config.yaml
n_layer: 11
d_mlp: 1024
attn_scale: 0.0884
init_std_up: 0.0216
grad_clip: 1.0
decay_fraction: 0.519
doc_mask: true
Each number is 500 + 25 x the weight over its row's rms, rounded and kept within 0 to 999. Layers, rows and columns count from 0. Numbers have three digits each. The size before them is the row's rms in percent of the matrix's.

# layer 2 MLP up, 1024x256, rms 0.322, rows 823-877, columns 0-127
090:479499497498546510511551482476532514545511435471514476512500515506455464520492510517488501512488511519511508549475489522522524510490484490563511446481482457506520506526480480496494515519461520490506487524484477442477520492520475446521499561459497501518480483499498474542508488514481507488456552467506500534490459501518554491525494522518432515494525459507518501525462502497519563525527
100:458512506477499532506483474494515495504498472521481490511522503493470470439519522478512493493507470442476519530489507514483519499519518524497486511470484493497511517481479508497524473495521525481491479512513519524468519491475478523494485484480506489504495485455510462524536502524484473512516525526519501481490494499529523463488475512495436494517491513453500467555519502472489547455471
100:481548485524473440514502489502507472538478512509508485539502491494464489489513507487496466527510512511521461546526459521542518486530513486469491488458466503465503469495539509525532490554526489505499543484517491475533497514478470508474568476530487475496501463518486494472474460516489478526503473475511451510496486500513470493500481512508509490498508454528526517526542500533509518469507
093:477511492488543484430528535502504499505502504507519500504482500442489498435499480477527497496510536486465459508539535484488459465468509510521508514486534504499506515475490517504467475503477511495508515501522470497475464502479483496521516502461478512482495488504467518543534465520501457530482514481477502480512462483503488455524552484504516470523515507492482482429494481474474513480512
097:506519474474506470544472502512501529499455495486474491550504481511496466494535517549499481504540525496464506542502499512470479510499504512501501509549510507491492520500531493463488472465470497548463502552595487503461461463514506470517457501474499499472529484460460499508526520511528521490476520483440480495491484506532513520524503500509520480496501491463527490555489488521511536499502
095:517535465480478503473493552501472464523543515465512487503513473487469528494511554543486525479452463501527489514521480481523538473457554514551500528483473500508547515472503455513557502513496483501495502441552538490480471523519502485454472494474492478504506495534496502469501494470481485454503515513470512501440484516526453469533548509481463528429490532500524491507554481497454471504506
100:473489489491481491466478502475484523526497485474528464537471531481487523467519477535548510499476460513481511498561463509477510487501484509505483456462469507514432545468525456451481532449504488512484496497523533472507513481526509495531508491452544475506489480541518504505479487500445477478467533500505543529517507474499503486521519548431474538523506524498477466494523565472483548522519
108:485485479526530480521442476502481545517479466531490467492490500523465470493492512512485485444502488523518473493497482455460490498503504487468512504520475503512474490493517474477540515494462503539441477529462469509480462494497500493478525500513526502475513464478505521488458525490501492467483496532485525460480535522581482501512502503522485521470522475504524502513511492502487495523495
100:513482497472513515526504474498523498476477487508530433492538496535515492478481509538535511456469440560514505502454532493499478476474495506510496543506464482525528514490484494502514498525499487542501490504480492491525536485483486509498508498526481491511529487563480500505460473490474490511542511452462499476510491521525494483496494541504466479507469493488563488519521519500474526478449
104:517464480497523527523510479510505527483500507514531505501500518525486457481474542513504471522485518545483447528532488515489530464462470501513486550509463533463489518513459453467513511497511499479518480538530523439518472439490547491551515492529516481475454514515472495508514460495515499490505550516498506480483514527498494471485520523496517498500467482522508494490496541482523482506492
097:485495454517471438492485525510506449498464532476521513512511464490505462505477519493514533506515486521515499494528519509479547483467510477478517499454489515490501455497481566517523516542538515518496518528467542550492522511502512475467515511496491514504468498487491492524485502522518470494495537476488491479484484491504501530522523456514521463478545496541515453536494501482501498485483
100:489472521492492505493521554538458490534490510495520458544499497492533496519491486501477494495525521540517472472480443491474484518449457515472534495514505505481518528491456502533488487534518540493504523521481514515506443487499534447530500500469542457501500531498493524477498500513486488519473516464518516499505510518489533535514498495495519479512474491516520536493523543468493507471513
115:477493503516477503470461457546498556481473539477491490495501527541499466504524479499530481494500469509472482547491487480482480510506480494480504522518544536498469492468505519503511477481505494480501545487501488544490528471461474510496520523484474577510475482461495524515523513485476518490547487510491499508519519506454498500537516485493559484514535486499469528482515512531496553535510
102:503509495476464528535533503514492515542510540486524472455483494519514473463497487487513555531519493500484519450502468504520545567459508517465467521487539501517504483530523492518498460472526511551484485489476465501485486482515463508534462502541431544468521557493484521488490514497524536497503518477495530472517489495510515521476486466495500462512497487484509526459497482503515497499484
102:515476561500555528520509501497477506485514502489480509502498476474484538521495517538479546512506478474548486491489475483511490524483516533493502455482513507470473508528538486498512483520496505509462522456500480541517502455487532453496488493491552468501491538499514451479526513497466507551460461495501459487498476477509489531505492521526524474457518504513498442526520519527474531497459
098:475464492491515509516515473548509495504501515542518528501473522494510498484490456424484496503472517510545496494491484471479483529490487509482511515499497528510475572463511489465501539499484487508533528471521533491496539545473483495505521492463508493498468483507529495459521460457445534515467538523481494508524483468513469496477466515531492477483507508473487515522517475515508500462534
100:474477491460519566499481518507521492466485557491500505505526498494489517470465488558484521511500497478499514505527493457510500486569472484447492488503469478457537532541544508501505519504528482547473493492499527495494519518511536467461522498509493518500508533490532512508496522528482546471479509494510447487499472508534507529489475542500468474491488541517506504486486415449516472481485
094:496511482478512521493490490503506501512517490518508543445522496460520505519468446533531500486488463514507463493491470507470484501499479421459522521533522497487510524523470513474530485506465531485484491491494510534491549490498497499514522504509504525492492511508509466491563517491499549505450503537449484475536519508514539495459509517508505521531473498512483474485499482464564480492448
102:493501512494485501507467542469488471488491544488472519491521432486487508500537504488510488524529494480494550476456498502475457465503523496518465517495483511524495495497505447605493464516514544490512511517450459512481503478493496463531505443497493506473488498513529457491494497544491516457538530483475504514504471500468507509496462507554500516550495501479516544492507500504510474477516
100:504519473519498533498521549536487550491520514529517516491521503496491491500492487475473479463523537527498472506474510474470520531511515484542487509508520502507473453446532493497486500479505508451535546540506511499503464477533453527496500522452468511476508491522502526530512484435499466507479501489480514479515520478493513524501521521540488496513473516507507508482496485485506507559493
103:486481472479489494494505542482513503498512510477496500515498478453514502467530475481531508524495527527494485520492504477512492527493468477485474468523485500478512503532472498543480527487510492461510512526509502465482496473449490456504497510504500499529497500483501491544489489489443529508494509521504500524543508443520502485475527468554500524524519551506532504500520460526500492516520
096:501481537523523518513509494479521498493453497487508490465508524546477526523508516518456527506487505488506495467470488487491532535501525509483500453505491494452465496531523535532543498536534477462503511487502514493464508474480478490517490498501528530475503495519511446478500490495514532486504509518497507486505516502498479522501501485480492497496523471547465499452437499524465508488502
103:508551480492509521504487521531530516468514499535444473529469514501486504536478471489460509450483514474495519471488464513524497503485519464485524499522479526565494497503487529497489479536504440485521498551473482486530487500491490465514533535515480501510498532493530519520470496532513504519547514562504441526457475485490495475488509517508489496491508496474515541482498483480515483494499
103:497465520496496464486462490549538506507548491473505502451495480499506556481453515489493435480521476474490557473470520500509514499541474505522508511519508514481548500497498497483503508557500512512497497513492514548551522475539518519484519501487458538505481511483492520487514461490491528531484520515496488512490480473477477471494469547517510517483481454495506487522543465455485500494484
104:492525531506508478553498536491496505491479476500494487487478514469483472487455501494524496484476484551506506540461490451447486474515506504516473493521493513495503486493533493448517506497522462464473530489471500487544522481467468495469504456502491497525499473511472509478487551478534514476503479487495488521475527468493527492508473510498507454516501444440484550473494513490515517509526
102:504575538512518488500481525485489460531504464491509440513503457466521501519506465524495449469530522476492487569498482513458487527482467476502495482495495548482453479501528527482511541484524494455559499447497486479499515474464495521531535508481514501546525474479516496499481511528504518486478520457532480507472469511502507496513521498486516470479492466481514503509515505519504485480456
095:516465474506460512492485464502450519498492490475542504458525538506484491503467498480478507483511500464490530482539464465520516498489500528533507513521502500527498539528530500460495505491548519470534457494488455531529511458515506502501500510487506502549490493542475486473524554506488463467509523510504552489470472480498523478483483474490524514515512518514497535492500494512487517516509
105:518474492472449542503505460530505476543510484484499501507539499455491487492523495486494487515537465509536517515518501509458453512528505531514484514482500523498481492491522522481494491527511474519508549521533501483504522516528510441486514504449506510481541507504534508456496508484465517529455460492538503521537520513533555516505449503477549497508497497502464489524506475477487500515523
106:500473501496538498479496479519511490500503501532505479469452460523483508553464508472450461509523510534530500500511518488471503470463516513492490502506477462487569521507531504467528482558505524500518519521486476527503499530508526478555475478453529500492488482538475527480505538502506516535498528425507543416504461527482515468495487507485499466481496486552520516436486525504519520564500
098:502527473495504463500476506479543517476506527567525485489522486507506539511466486473524505540450510508515475524450508447502476484512459533501499448493477522491487526517548480478509474480529476525535526490506473537538544488546496487480485510456468519485460477459484499559454477505510501497493511509469463492511509536410471486508512486486495477498491541547507505496521505451503464514522
105:502505524487488570506479494509510488518470518479472527489495538484492476513512473484501514424494516472501515470536515510478515500526491492515522496487465529516507510505519492482521462516485492494510456479473510506512464522502454461448502511473491496465479479511530463514516557512528473505522504514542479477513482486510486486545506505479479522517489496466535545512483452518536521510498
089:472481529491509534452504467475452492515501541467486522532501474500480490481546472521521530489494479487489511454496532521480502482468489471508492514497509480509511491500466477495510523452504500524445505540494479439505484455497544524553528503490525519530512474471504507493500508511498487460468504497535475503557502476516506512430469522495493500497540472485509493497482520516534503485512
100:476496521483493533517549487532552497514498500499504499504477458472537487503495488505486511495508464538490518523494474509487468487517459494500505544502536486489484490492515543531510505498513479498506487503465520531490521503488521475483544505530517508486522553486464515476500467475537496541448507500478496498460459508486534517452483524485468483497536496449499489480522512469538476493540
099:514488512474485502511503525556554523512519506468493492475455474512503499527516496498499498469507482515490458468472489536487480523479525503538477495525474466448522485487465514528507466426486478480510482493573477544521516508495511495550508500471497511513536498496499523494501518525551501509498487490429509504476544486474464504487530498518469512513506495521515516465471482492503516522483
095:456559464491500475468505521492493492516463502503500514497554556479470427506533536500531496530493462487507500506494516482480552527495523478512462526522508432433497546491505479455503501476487524529492463500511472521519507494497487485558490525492502475513522531493484501480532472486538513519497486507532530501553492495519532522494499547527499484502473500486477515452463507470502468511513
110:486513453465478500521518509485464500489494561505489450516528496515472474506468500518489540475530512456501512476524449476514490476520481491464522519496527489502489476504480523496550516527498505468527501510481531521501522495492493515455556467540525465475490511528531480503468493513471520488527461526520485515520480463504466509490502500536500514522520486489467504456506459491534513473485
101:539488493490493517502444490464465448495496512462485490503477494519452500470499477556513525524494463514470525535474476506490485463485474521450490471482493541537487527512518489442496456566523497483479458500506494486492437526494545488516508469502489510468476519507526510485503522521497538482484490499468433526471497481541509487532509504496499505486478495497484469528499529485507508509438
102:500451527488523526441511532478484490500476492495550514505479493477467503430497511480505497484523495517486445511457476507479530501481558462474490508512491513533516516483501524513504534479503492508492531498539488523465505489472448500508539477489522496497481490479511548499478500500561482523506480514474512488487501534513469553522487516456499438467490511509522506478531509512511508520524
101:526515476467476462463495486511527495559459501433467529496531475483459503532518520528501510481502485493531504510495490482518516535509511513467506456485468490470460502482481509517510503480496479548503520465464527505563495504506505499510528511477464497499506479476498477469517471468577437463513485480552477546488486523473530473503503529482511482527500518497490526468508533477502509488513
097:494552535489503548509456514511493476520450522457525492492475472493493530536514503493505457493481518508507513471510487485467469543544468485551447516505482506504528546459522474500487500461501533497517479474521500504517492498494485521503502453495450491489510517522518528504483513524542518487531538514484504507484499493510530495484487482525482480508473512519515493526494479528502516425532
101:502531485489494483453478528464487520459497541506512533511500462503504484468496537542504477491476522484517514477489493545489486482518461510483492476500544498483466512488471491482499497549488472493491464497500528512477507526510468514529508544463496492501537514497477557497446471539542514504508486475469559495522493487489504509466441497486506452525519473501463503542507469489515516493485
104:510472485465490513498490521540502481459547482480491434483488469517492462452468539523517463467537473471512511472515535531491542481528466487534487466515485483510526548472469551495513485462479512474477492482494489490544514528501537457516488569523511543477479454508527520470504500455510496487505523478505485495491484486514502528477508500501490447500516508494496499479511468500531502495489
095:479496529474483517475523521436509483515479448481495515544498485478485462488506523474502512545451521544515555462557496516469483484466504523472492540532522493496491536529468521475456529555507484521507515497511477516463502468517486501498513493465488489500487466496485514499529457510496495532505525493464490502511527491502509492557462487510542518491478537560523513480491488471526534484516
093:499476562502457525498514505498459505457506496489486493504536503510516467484489530532507512527497503528531512513529502443454489467485498544455505535502560517476472472511502506479485477476510505423495489517471490486501477494483477514539478460502485504535477491490500439481506520525501470509529551529479496508490494502560499483472486525504547523460485475475528496522503491456509517457497
101:487546484473481507522508498494521473480507493501476503516470501494468460520520515500497531525502501526464488532477466482450515477497482531514493495518497517546506493490497499527470513496541528504518473497525442477525492518505471490501503501512498532447505518504546506513501491530499486544545456487531519512466508476491482510477463489503511479536487448492517498482492503520474519472515
099:535529516462483475528478496474486505496517506492490516470484506531501523534515524545509503485521438529542525518536490492559485497488497464483510501455558490494527555518488535454507507529451495492467503498445488525510472503507485502486525518478518498487517494514499468504477512521496503499524475495470502489548504438509536462489501533457517493489459552499533545496454469486483521482482
101:505524459502508449492461536515524492512497479490540531521496493481547525444512509499499500515497494558510504502549555500561478462504556456504538517524531494505476466442501495523486498505478470490538474488487494472522479520514530501514481500522506529473506520509479497458493507501520521528503529489517462542483474487458513528490502507496485519535492446470513519502501528480509541502469
101:479497505491476433515471462519531526439501469465490512529478497525439521527532483504478497499523513433499493532499492522520464489516510487495544507475529483535499477504557493517513471475545518512522476470496499477478468495535501505462505525492509517498502538475528526462498516498506498460504522476505525481488506534487484518524490475520491475503527479531504470486476479476513528513499
093:474516497487545520508575536490506517506529488518528506490495474516467517521546496531476522511518509522524496515530540507491491527468501482502460504522500475509528507473475499527495494517528490553512511514485494497488467506504512514530545487533524487502502459469472450485496474507480499491500509542513508493516532503511530524498520515475491483550491454520517479529543504483533483460508
097:469514553501472506505452530533488507534496529495488549482487471543481473490467507502488508535483524507546558486517501462507548454489530478490487477540488510527481482492469483508479468508526493511488488508548517511531495515488518508525517468485517481509506512488496494506504495522510507514484469508479492429539541456502509483487522495453476501479500517494509491429450497500465500515492
095:502491548502540529513496515447482512536516488489525517534533476509476553442479517548558508511515507486527523475516498482479473476477497506531499526541469473520503503499482521461503467505501516504538526514539461516502513492478512516528508484494490529490484513538500528489525521514476492466495494492468503467514464451540498437479498474506468488509522471524477483479487467514503548480499
098:509513507462540470480478541502543498494499524520509516483500494468477526490516470495492500479510522531459512499509516453505490525537520534538510484478517481535511524514528483476467494509487493501543539487554445467504488483520540441474464477527490493552477516466501488535501522556514487522457463492476493506488580502482505541533454471538515494478485468522491497480502537552483557459466
105:537504537522489491514497523494550531523541542525530452491483471458508542499554524498502485479549504504547485477479510473478478515485494510484542505488503505466511469493524531544478532516531520486510510476482519472519527501446511506508483479499496509505529525537475510559466535534500520524492468512523539522523518502472467452469503539483469521479551473476448498514512531533538512514502
098:557485520516530553549543547521518515476520534521532474571477554468497502487523483482483528500480483512489488508470553499488503484473488487465507506529515489513529500513553512479508514493501491534492516526480497470460473433479509500492486530519511514523518490468535535561505491473498482484494515493481468504480490538514473535548505487488507500471479482499521522483519536483508503479541
096:492487475455467536518553526486472492530546509499508491501509527541481513487505500474490464499485492501484500485435497475450457482463537458495491463532501501534493588479508464539463506469481519480475526477511499477517526535560462428517494501486472472497488539470492512494464482499496454536503491495498484518524519492488483485526504492488477465489491468491475476548529501472479558546483
# layer 2 MLP down (transposed), 1024x256, rms 0.156, rows 823-876, columns 0-127
099:506543518533509473563568464501482486541511518494491541506514559471512520503490475523487463512514490498566514493472531506470503478496520497520461454497501473495461539482481537548484517539514516490519493508521464470522520515500502504505478517510478502500571509506456446505519492493476491511492459485497487504463498469501547461512547545482475537527519501507517501523483525503469522457505
102:493490500524517488506555478497500518489487503485486489502489508548509494520532505483472459500542466514467488514469491504432503466504478544488522517444555466495508505495479455451517473519444452491513480525496494494502485482505478537489541492536508512494494472454480510510522488487461521477480498475495503475514471520483508515480503543504492553446520496484494490503523456516526507509515
100:505482521493499515508499525492487478485528456503540526483487544478502511474505524502496517540502511537524540415510525514510520492515476515542465492470504513480502466490484496468458490472468489504481486467482481474466502442509500476512496527475496481484494504544524572509510431534463482468501498499529484459500471506492503541504520451541521462483477541507450478483505499497516443495542
094:477477477457473500491502462499501501469502496487508472479512530534469502535483465512486521528481525494565544528532506489516495489476505486493500480469538473488518476504469549514490491538503497562488517505495468517542536504458518495466548492505490516502536486481531505501523508553490511509494482512496506524478498494520496508465544514488494512521459487487474502451458513480529494501488
096:460537478488492470557510474505466498481489471460535515496496517540495506528512475518497513463524521482547495480483493521481467509495534533496479491483486508476486505532482525508498505514434480485477505500503475484471462520516486496501469509506474523494537528545485511507525473481498556521491479487466501490500490464452505522494555487514503488509481483484500483554499548544469516468512
102:490523484481434487421511506530462508499533482455521539477512477471532481472504530515476466532472479443518465491465501442520504520496486518509507495499485507491468502517533531521517506496504491468540513528480504530504493492499524529487501520532472471509499458536525492474526520536520521493504526500547539470482534490508492491480504486498483548482504523491521483551490483476512512512495
099:513509488546474534494512481484512505524479497514478502513492526509500512504526523526456506514496488488507473503476508514470484485471451464490490519520542472509487469531509497524498516539454534496527516468522552476520478461475519475460517529500542467494488477513494531484453489466468465522545481466529461512514552459498504505471505508533534551513500480504466485498466483474484477497518
103:521479481495487464514498531482514488530516499505523571467474472468504532517495472491484547474521546486486498491495489471477503502487516547534500495460515494529500474479556464485503538498473529543480535515513477520536522515530472502506523504539554464441498489535522503486525507503482534488452491498484538490476472491529500487517495500493507466472469514448549503502460459510523514546492
099:495534523513503518515532473497516512473512521525485483518491494490515458521474513478477488475516455502509468492471511498475517513500475453504506556470528494484524502459444505494527496473461483483490500472506499505475506522491488474541478517512499461486478496501479494524455506499523554454444507507488528496553515557523496517504503507505477491523481533479518460533507500494485493509408
102:483475498489510541466469483501516452498542511501472470530496485505471485543524538443471458477489499523554494513462490514526561484504533483525494497495499525474479499501492532466504497491479518503453491536525519479524502438472499531468489485517444478490532495517503487482514534453466500491495485501484462542494478481494470549518493494541514504541539489525490525496497472483534459486529
100:480485504470513492456498495495495498491513536489530501507510515522466517486551489531499495504478485540476455505517510471508524508527460502452505507483505523519528517535494500531465461507512467533467490468481498510495466491491467531477552529481525473496523541492477461498510489513476527458487445508510524487487497522503527483562505507507491462493508471502469522536496485491484522508484
100:477445504505501495506480498516464555544446492468494468502481514463519471503493530486436507470475503509474489505477513514462533506540491483522496525517463470488509523558458491516519505448499514473507517503493553515516541472519518500509465514509550509475506496460483477474486452489507493544481522477545488531485519541494520485510490550525491514492464513496524472493470488536513492470502
103:501517501532472491505511496494479503449481493469502486512526521537506512534517485506496508488454451472478478485490507539511491503506475481508563506486552496468454471476511523504524498472480487517488499514500486476530532543477502552452515529500476535531507442458535569529505465520459541480521510468507485494495491493433530503515494457495527488519520496511499494495456517502522546494526
097:498485497511514481461545501508469464511543507513485459452505478477483493453488517483513483522505549469522545502478493497462473538469494482505445471501482494480525505511525532523459503546529472493498498501485504517523495504493481517506472504488516523523469546483508484542503489526526496525519441484460506475492507513509557508489493527439461527551453480492508504478449486541564478486483
099:512553483493517477537509477513495521505519498532490546468527543510512493527473509449521505499485517492455554515519509502524490506509486523511494505506524484485468478475554498480515517504502528557467499494505488531514460514535474491511490501485493490502503523463501499498503535504493525481508566537515504525506525519486526525534462537453496527484492500496483451478488536497487473513527
101:543545535508514513500525490490459517528511467469485446510532470504502457522514500507458474511541530521517514502498523534506440511481506476492547499489477575529531499488519477493495535506457470459515502508516509517489511484492491492507506496534509514538422512519494502550527448492572489527514471490499507506508536528508531503490510500498526490468469488480479434467507493461486530513432
104:513503525483523481526496554507482473495540541472510501512506514504470529522501503494562484492485498502497504502529482482495486472537496468487519483500508506523537495480508554465489491539520539537494533472490519492494514463548468503488567468431510536520528521505521442482514460473484501517499467513474490513517485546484535496500522513523490466517534508486511496493521506469531526473492
099:497477494522534510550482469532485538510544504481497435499525486488495489479484512504491497489489498518475496523495524495509474509506493485514521511540478486491488535501516513486534465539521460528473500537516525462485519505479444472533505516520523534505464524516530491489525485478521497533464428489499529541467501527523495478515514538486501481523505517484490515474496546486498538444478
100:490503499533487514528524484486521468516515522525470528529497458483484486489503509507516465504530482428495522472476505483535456507492470487497549504508496479523533474461560472532529463542531531527535450497469530482503508518508513518528508476494468453496517544518488510486509464506528520518532460467472496491479452467483506521540516481488485516489483511501478526524502513534518447495498
102:529518464505526536491502520493514482476496484506508499509505496481487508531566461538509439533535504460531505503531478482487480521498463502503465491531529491482490515461491512491505477471515494475498501447515500507497512454493462474500508523468516479485467471525491488471506514495503479528481469506484506480501511487526496498441454488520431508501525510496494518471516562493533524499495
102:479460548480504488509465470518449506503513525534505495512475534423470504507543493507502528489525524491507450523471493476481528526497481533491508515485490521512495491503478484501488500541465479492494498515513496488511512507494501480485470493510536501511477465498485527506498486529534465533504508499496513478536558519520494513525465502498494430475490477464518499541484505463522544511539
094:526520519449502487511488463534496480431481511530509497513448446502486532504485437457516481501493511492474491504504475522487498489493422516471494474528499490488520491499463471527507504495424523527479453472490525478500472485471463508533525510510494460509478513510485501491513501533511509528488517536447546483504515497522516562504492513517475478501503509497484493533547515505506492457531
100:471513505531507532518507504525500504472498489502475465558508516510506498526499516459451482437469475498464499525468515471517480464522505520539527466497510502512508531497490507509500490519494498510517468484518509484558479516497546513522462517498524485488512529480566543553534463534481497503513492533511502510457515495468516461489507503535489507518520527450532479485429464552461479529550
101:497470521506502498504512506511495498483483521462495525519503489521523504525512466528482456470532510478463451510488459511495531483544556486467480499448488487523499496512540473526493512504524515458529520531518537478549544555530508492510500502462470460457501455531490520480481477496498471521475465502540522510509519497453493501497526487486483487506527543527512509480509445499517491518494
105:480463512511524515523482497529476499501492519526515494526490471512432467487521529491517477555522504523506453489515486531475495506502535491538466510521508525476521490540521517466510497486454463470497515510523516503475540496500461477498497487496488489535540528470481547452502520464538558504486466526500525497500441481475497521468516454463494496498540520500519474544457508478523535471525
099:473494481503510503512525504482560535506490492508501487491513466501537465512506524497498418496545499501514505516522518483483438490497495484527457501473540491515511523508531490500503509511472484496461494464518535490527444446485497480499484450495530499507523521455538490503507468489523517536477484484529523496507485516502519492469495468486539486525531491486506477476446493545517487480466
097:490507521531531465468504497499494483460478509489511470500500505452504524523510452481473496500497469522502504492514522499474512487497519498469471480492487477535503505493484500476497452513523483497514464473484504493456465431448502465525478477508519514512506489465532464516563529533515497441470481542529513452498482533498533429501510533499503476504488474560490519494502519490501511514486
099:485529505484507522515507490517513480491479495491490449509568492539453489492510486478492460535515468514501543485471499480481489501493529542515451494511491479501521511481528505524522518536475489450523467544484547497528522540493528501493492476501472531508473475516543503503553493509507467523485532556508552474508479520458496504486510518489487492508507513490509556526497519533491492490513
101:503477489503481515547503474502457502488481528484540518486488505523496503533530540516509502503482502487553474499498479487507497519512524491471528485472524450475469471516498511494560493488445488517530517520489470556443508499518493449509499474502443515504520524501486488509488501493499530520497506517512529491530479546480449459511511514528506490501468524453535523489463498514480520550503
106:458493495503467471474487514513487514463491492541513511539505473497510505523483493537484520498465526535511524450497503501448507493504479529525474517481549466490514472536499513474526516507518488475499482510476492502485544473501517492487482434489510470486509496554489493521469519517492500512519530494483532566515484452519489476478493523521473459534534490533485450506463484481472510510500
101:493499475474530533512489515438506504472496469523539508498470481462535470500487507508508496475482505495486526478488463503479491492494522513507498523467492535504519449512547494476552460518539478486516450490567485485517522504465500471460572528481553479501459498536511484461468486557484515519522543462501521470505519500493487485478494511500504486512500487458491537514531502504506509496514
091:541519501494505536517500476501499496462485501510512502466491532535496534497501493493508494529468469486509491503484490508473489516487486490488523519478524488489523470476501474497517496498488493484497495474522471476539510532432479506511497495524489535494527442443512577472497493552509520526521521522477526507475495471487473524483502491484542508472464476515478473497472505496514517503488
103:495547526438529504479495490543462519460502506503471509495508499513506512528519526563507488465531493485447529502498486493502490506478519478469506510527491516477524507474494503522474461517492460523499516465501518447521451547488447506480496496473534476497526524535519516486497493514481498489531504519483528540534524462510489490480521522516534496468523503491509487485496509474510508459481
100:491512514482496478504513496560472495491447498460534511485511528495445474532503464534499522534500521529473463487499514506480498527542484493523478487515513518496468511506511518535510448503508490507472529479514547557498551528510459452505513477515490433546495496518495523497466499510499539491490463508483430484545511498510512518473503464529531479481489506518536469543502493547498504486505
096:517529497530498518495429521507468481477522491554451511526508501499537497439510545508532467497480494510501488504496492490537517484485515493536475476488474498537498505513516442475518520501494508471520504493493487511481550492580499528479486492477487480489463492503485479509527496509466525510531526503503512522507468516506526510470549549496543479510509507519522530501491504527521467501497
106:516461449468507482499468520557452464550514469541499489524484536510482481493491495460502508461495513539536512494513550490515552487513517505529517557544488505496477542512527522538488526499517510505489480512452460524563517506478526500501440522510525427468506462506481494528500514507514496481516474511496504506465490497461507531529511520503484530516476503466475485476486448496502481497461
104:531498525516499485532450514492519498508522509463495489484465505559516459497483526469515505549476527474470523492503469525496465468523485527399491486472499551490522480479537494467491504546516513480499526489468504509457479531495483503484521532580506477478520517481504511499450514516500522518494497490448505463464503514477550492541500474484475454489514502549497474523498517559473511499532
106:520501513515515524522510502556460488498468430517510496510482491517544491469516504502495506487486529525499448510484504524502436499525483521504462541468501474458496504481499477509472502500496501512493535490505485487513527522478462506487525473488512479509480506480522532499487488531497506501473512481523468538506526514511452491538530487497483453495482453545518466462495518479464487496498
104:474446480504487502478496484509469526454483475465533486535493533523474475503482460456515524456480535471459492513480503472509498466463485487494515468529515453515518454507462507514507517487485520524540539468507505525447529518498477477491449483508502501519464476517505457435479522503458508493511529519480472463519445486507463527500517531478507470512482477511510485502550530499517520456518
098:533476552484506457505480513463526530511492505513507488493495504505498501491511501484488474477519440490484469521523483468483520498485543481543474506463467512467516500475468524515487462489470513474482470452498518526466515457455513471512514469486524508493508489520444474491503476506493476490500504543463492481537507519502519482489471509515497439510499460472515453522466525495536521497469
097:483528490520476547516503501479479513506486536560496472473510495493536558458458466488470527496475494542494494532486549523503500553470511464503487492495516512504520494556480446539492547527524463510490502485505506534525497540541529523510473480519466477541487521553467501481449448530502511497515519462460506496526506474524502508469503505496523519486466489519501493497523495467505488525493
104:501512490533474471502517564577468481511498483495529505495504506519484476531441552472508492481529519505513465481525473544524501503510477522548498518547494515498489554539492498524482531456479500536498554530512478470524484484482508476484471508470538505437507506527477521493501516500524473517503533526521526483509505483516529460465478477496482457480500534501490508503536533463484547469504
095:476466498489494457479488490515506494513478474532450468527511488533474504457515480499526509518542525492522504531524478522496456467508498513506482518476496454462546500510464514521501513498490487549509522462472494453483515483493481512477467460491505541521487494471498496542491507479519523502498496482524504492535524445507524480523521493520543518474522491528497495513511494506483551518557
097:529478513483474491475478499565500465491506494469470537532476462525498485507511513531521542516466492527505478526514495501473510518491489490488522515540518506472513485524468524501507536483529473470549529494531496539448496495494468482495471482477470500514508502491522513534553505526549493471493495517486484505515547512503459468498552526524501516524545485497503432490517488498514515455441
100:511545507499488486492487494471513470485501543528525506508521525515475452514520487499494534505535542473493536494517525519504494489479497504500459546519469495521540475497493520522548477483508499515479518449546479479516521487519461536568502473494488563477475499531465505476457484477505476493499504468497493510505454500493485494498506488469489489516462490515519469497515549486500541478442
100:555531494507469520550501545480475495485483505520470565513534488512522543498531505515539519465533476563523471539500509494462465471534488496545515541506571476497543509504471499494453523483499506491474504508534490479483522515458499508475498500490475492497527540504468507522448514520503496481474497493488508460542498499493499430519504441502483524502499468506526514518511480488483502498487
099:446495504490526505478497483454525514518500520507469472494505514499469531502494499484517468471497464492534527508503494475519427525473514505503517475514470499522500529489488507510505461542561564551539532506482516514496475468492484476505541515485478495503478522458461501523453496479500506463487527515498488458497498501478436473497494499516502536526508524493471468478526482476544482527496
105:535475527482472498497530548495418516504510516540536527468480509467492510463458536484507502535505490551498465534501531460507463494504494496539489493537499487494472464516472512553470477459489471453523535507513468506529510487568525490539496486503460485455482499485522525485505511513464516481473470524492478457507482503556497524494501509525523463495491480476581524463523505507510492507473
100:510500501515512542492486506507504517506484532478484523498468494484459495480495531517473471547500455465510524508482495545531524537450470494481504508530508519480493514492477485512510502485530519535500499484540537511549510511465521491452454474472495514518472527439529533490501489530511558495506495491527519510468486552489530474516472483497546500494520527511503465537505487449510532539530
096:506471525508503489492521484490508488518505496497491477505490517506474503541498539509552498525523528512489513477538503469512528547520465511508477459439513518502471508541486531527491538470513504489461463520505473510517499487515454501518463506509521491485518506508481527515489511449465520490505432506497503488476509521522501531502503521484466481512535513501464578521541518485478468510492
099:515496506424526533520511497453507545479522493536508549461494471523507463513493474535540479477522479525540479548514546465493510523471500503529514515494480472475480513512503500508535490492488509454480491514524489462522494471501494518552489536486529539531470508481490506501464521490467518483532467496533480485486511505533458488498450553469513481487551488500525504490516510501466531494473
095:520489531524505460510510517474532471545418490486504510482525478509481501538522475506582512494519486523489489532517490495557519505511526500549500492525495534503533530491526507464547521482481509447459473495477519510554499490521472516487494491545474449509501521523484499494497468538533485501516512511544494481507503491484479521513516487497458479499438503471503500478490495541432511554467
100:539498477519477501538494450493473513495513518545533503483481509496511480519523510527522542458469511498421518504571476543542495504500539506513512454529502489507510511467488506505500500520481496514498500454522500497529485493526462474519514494469501477513510519477467464529506528495492475524522504513511540470461490489471554487479526528452456481492528484489517469465527505527523485461531
100:506485501487530494490492510540497529486515511467497482548526492500510497490481549494495512523521506505532545488480543520486516483478512489471556472449496527479535509518481464491499496531529480499529529520465515507476501462478506494469492560504516459460532498500471507528488552476497522502488509540481455507489498510527512561505475509480526513536461511505478495517513557504458530506527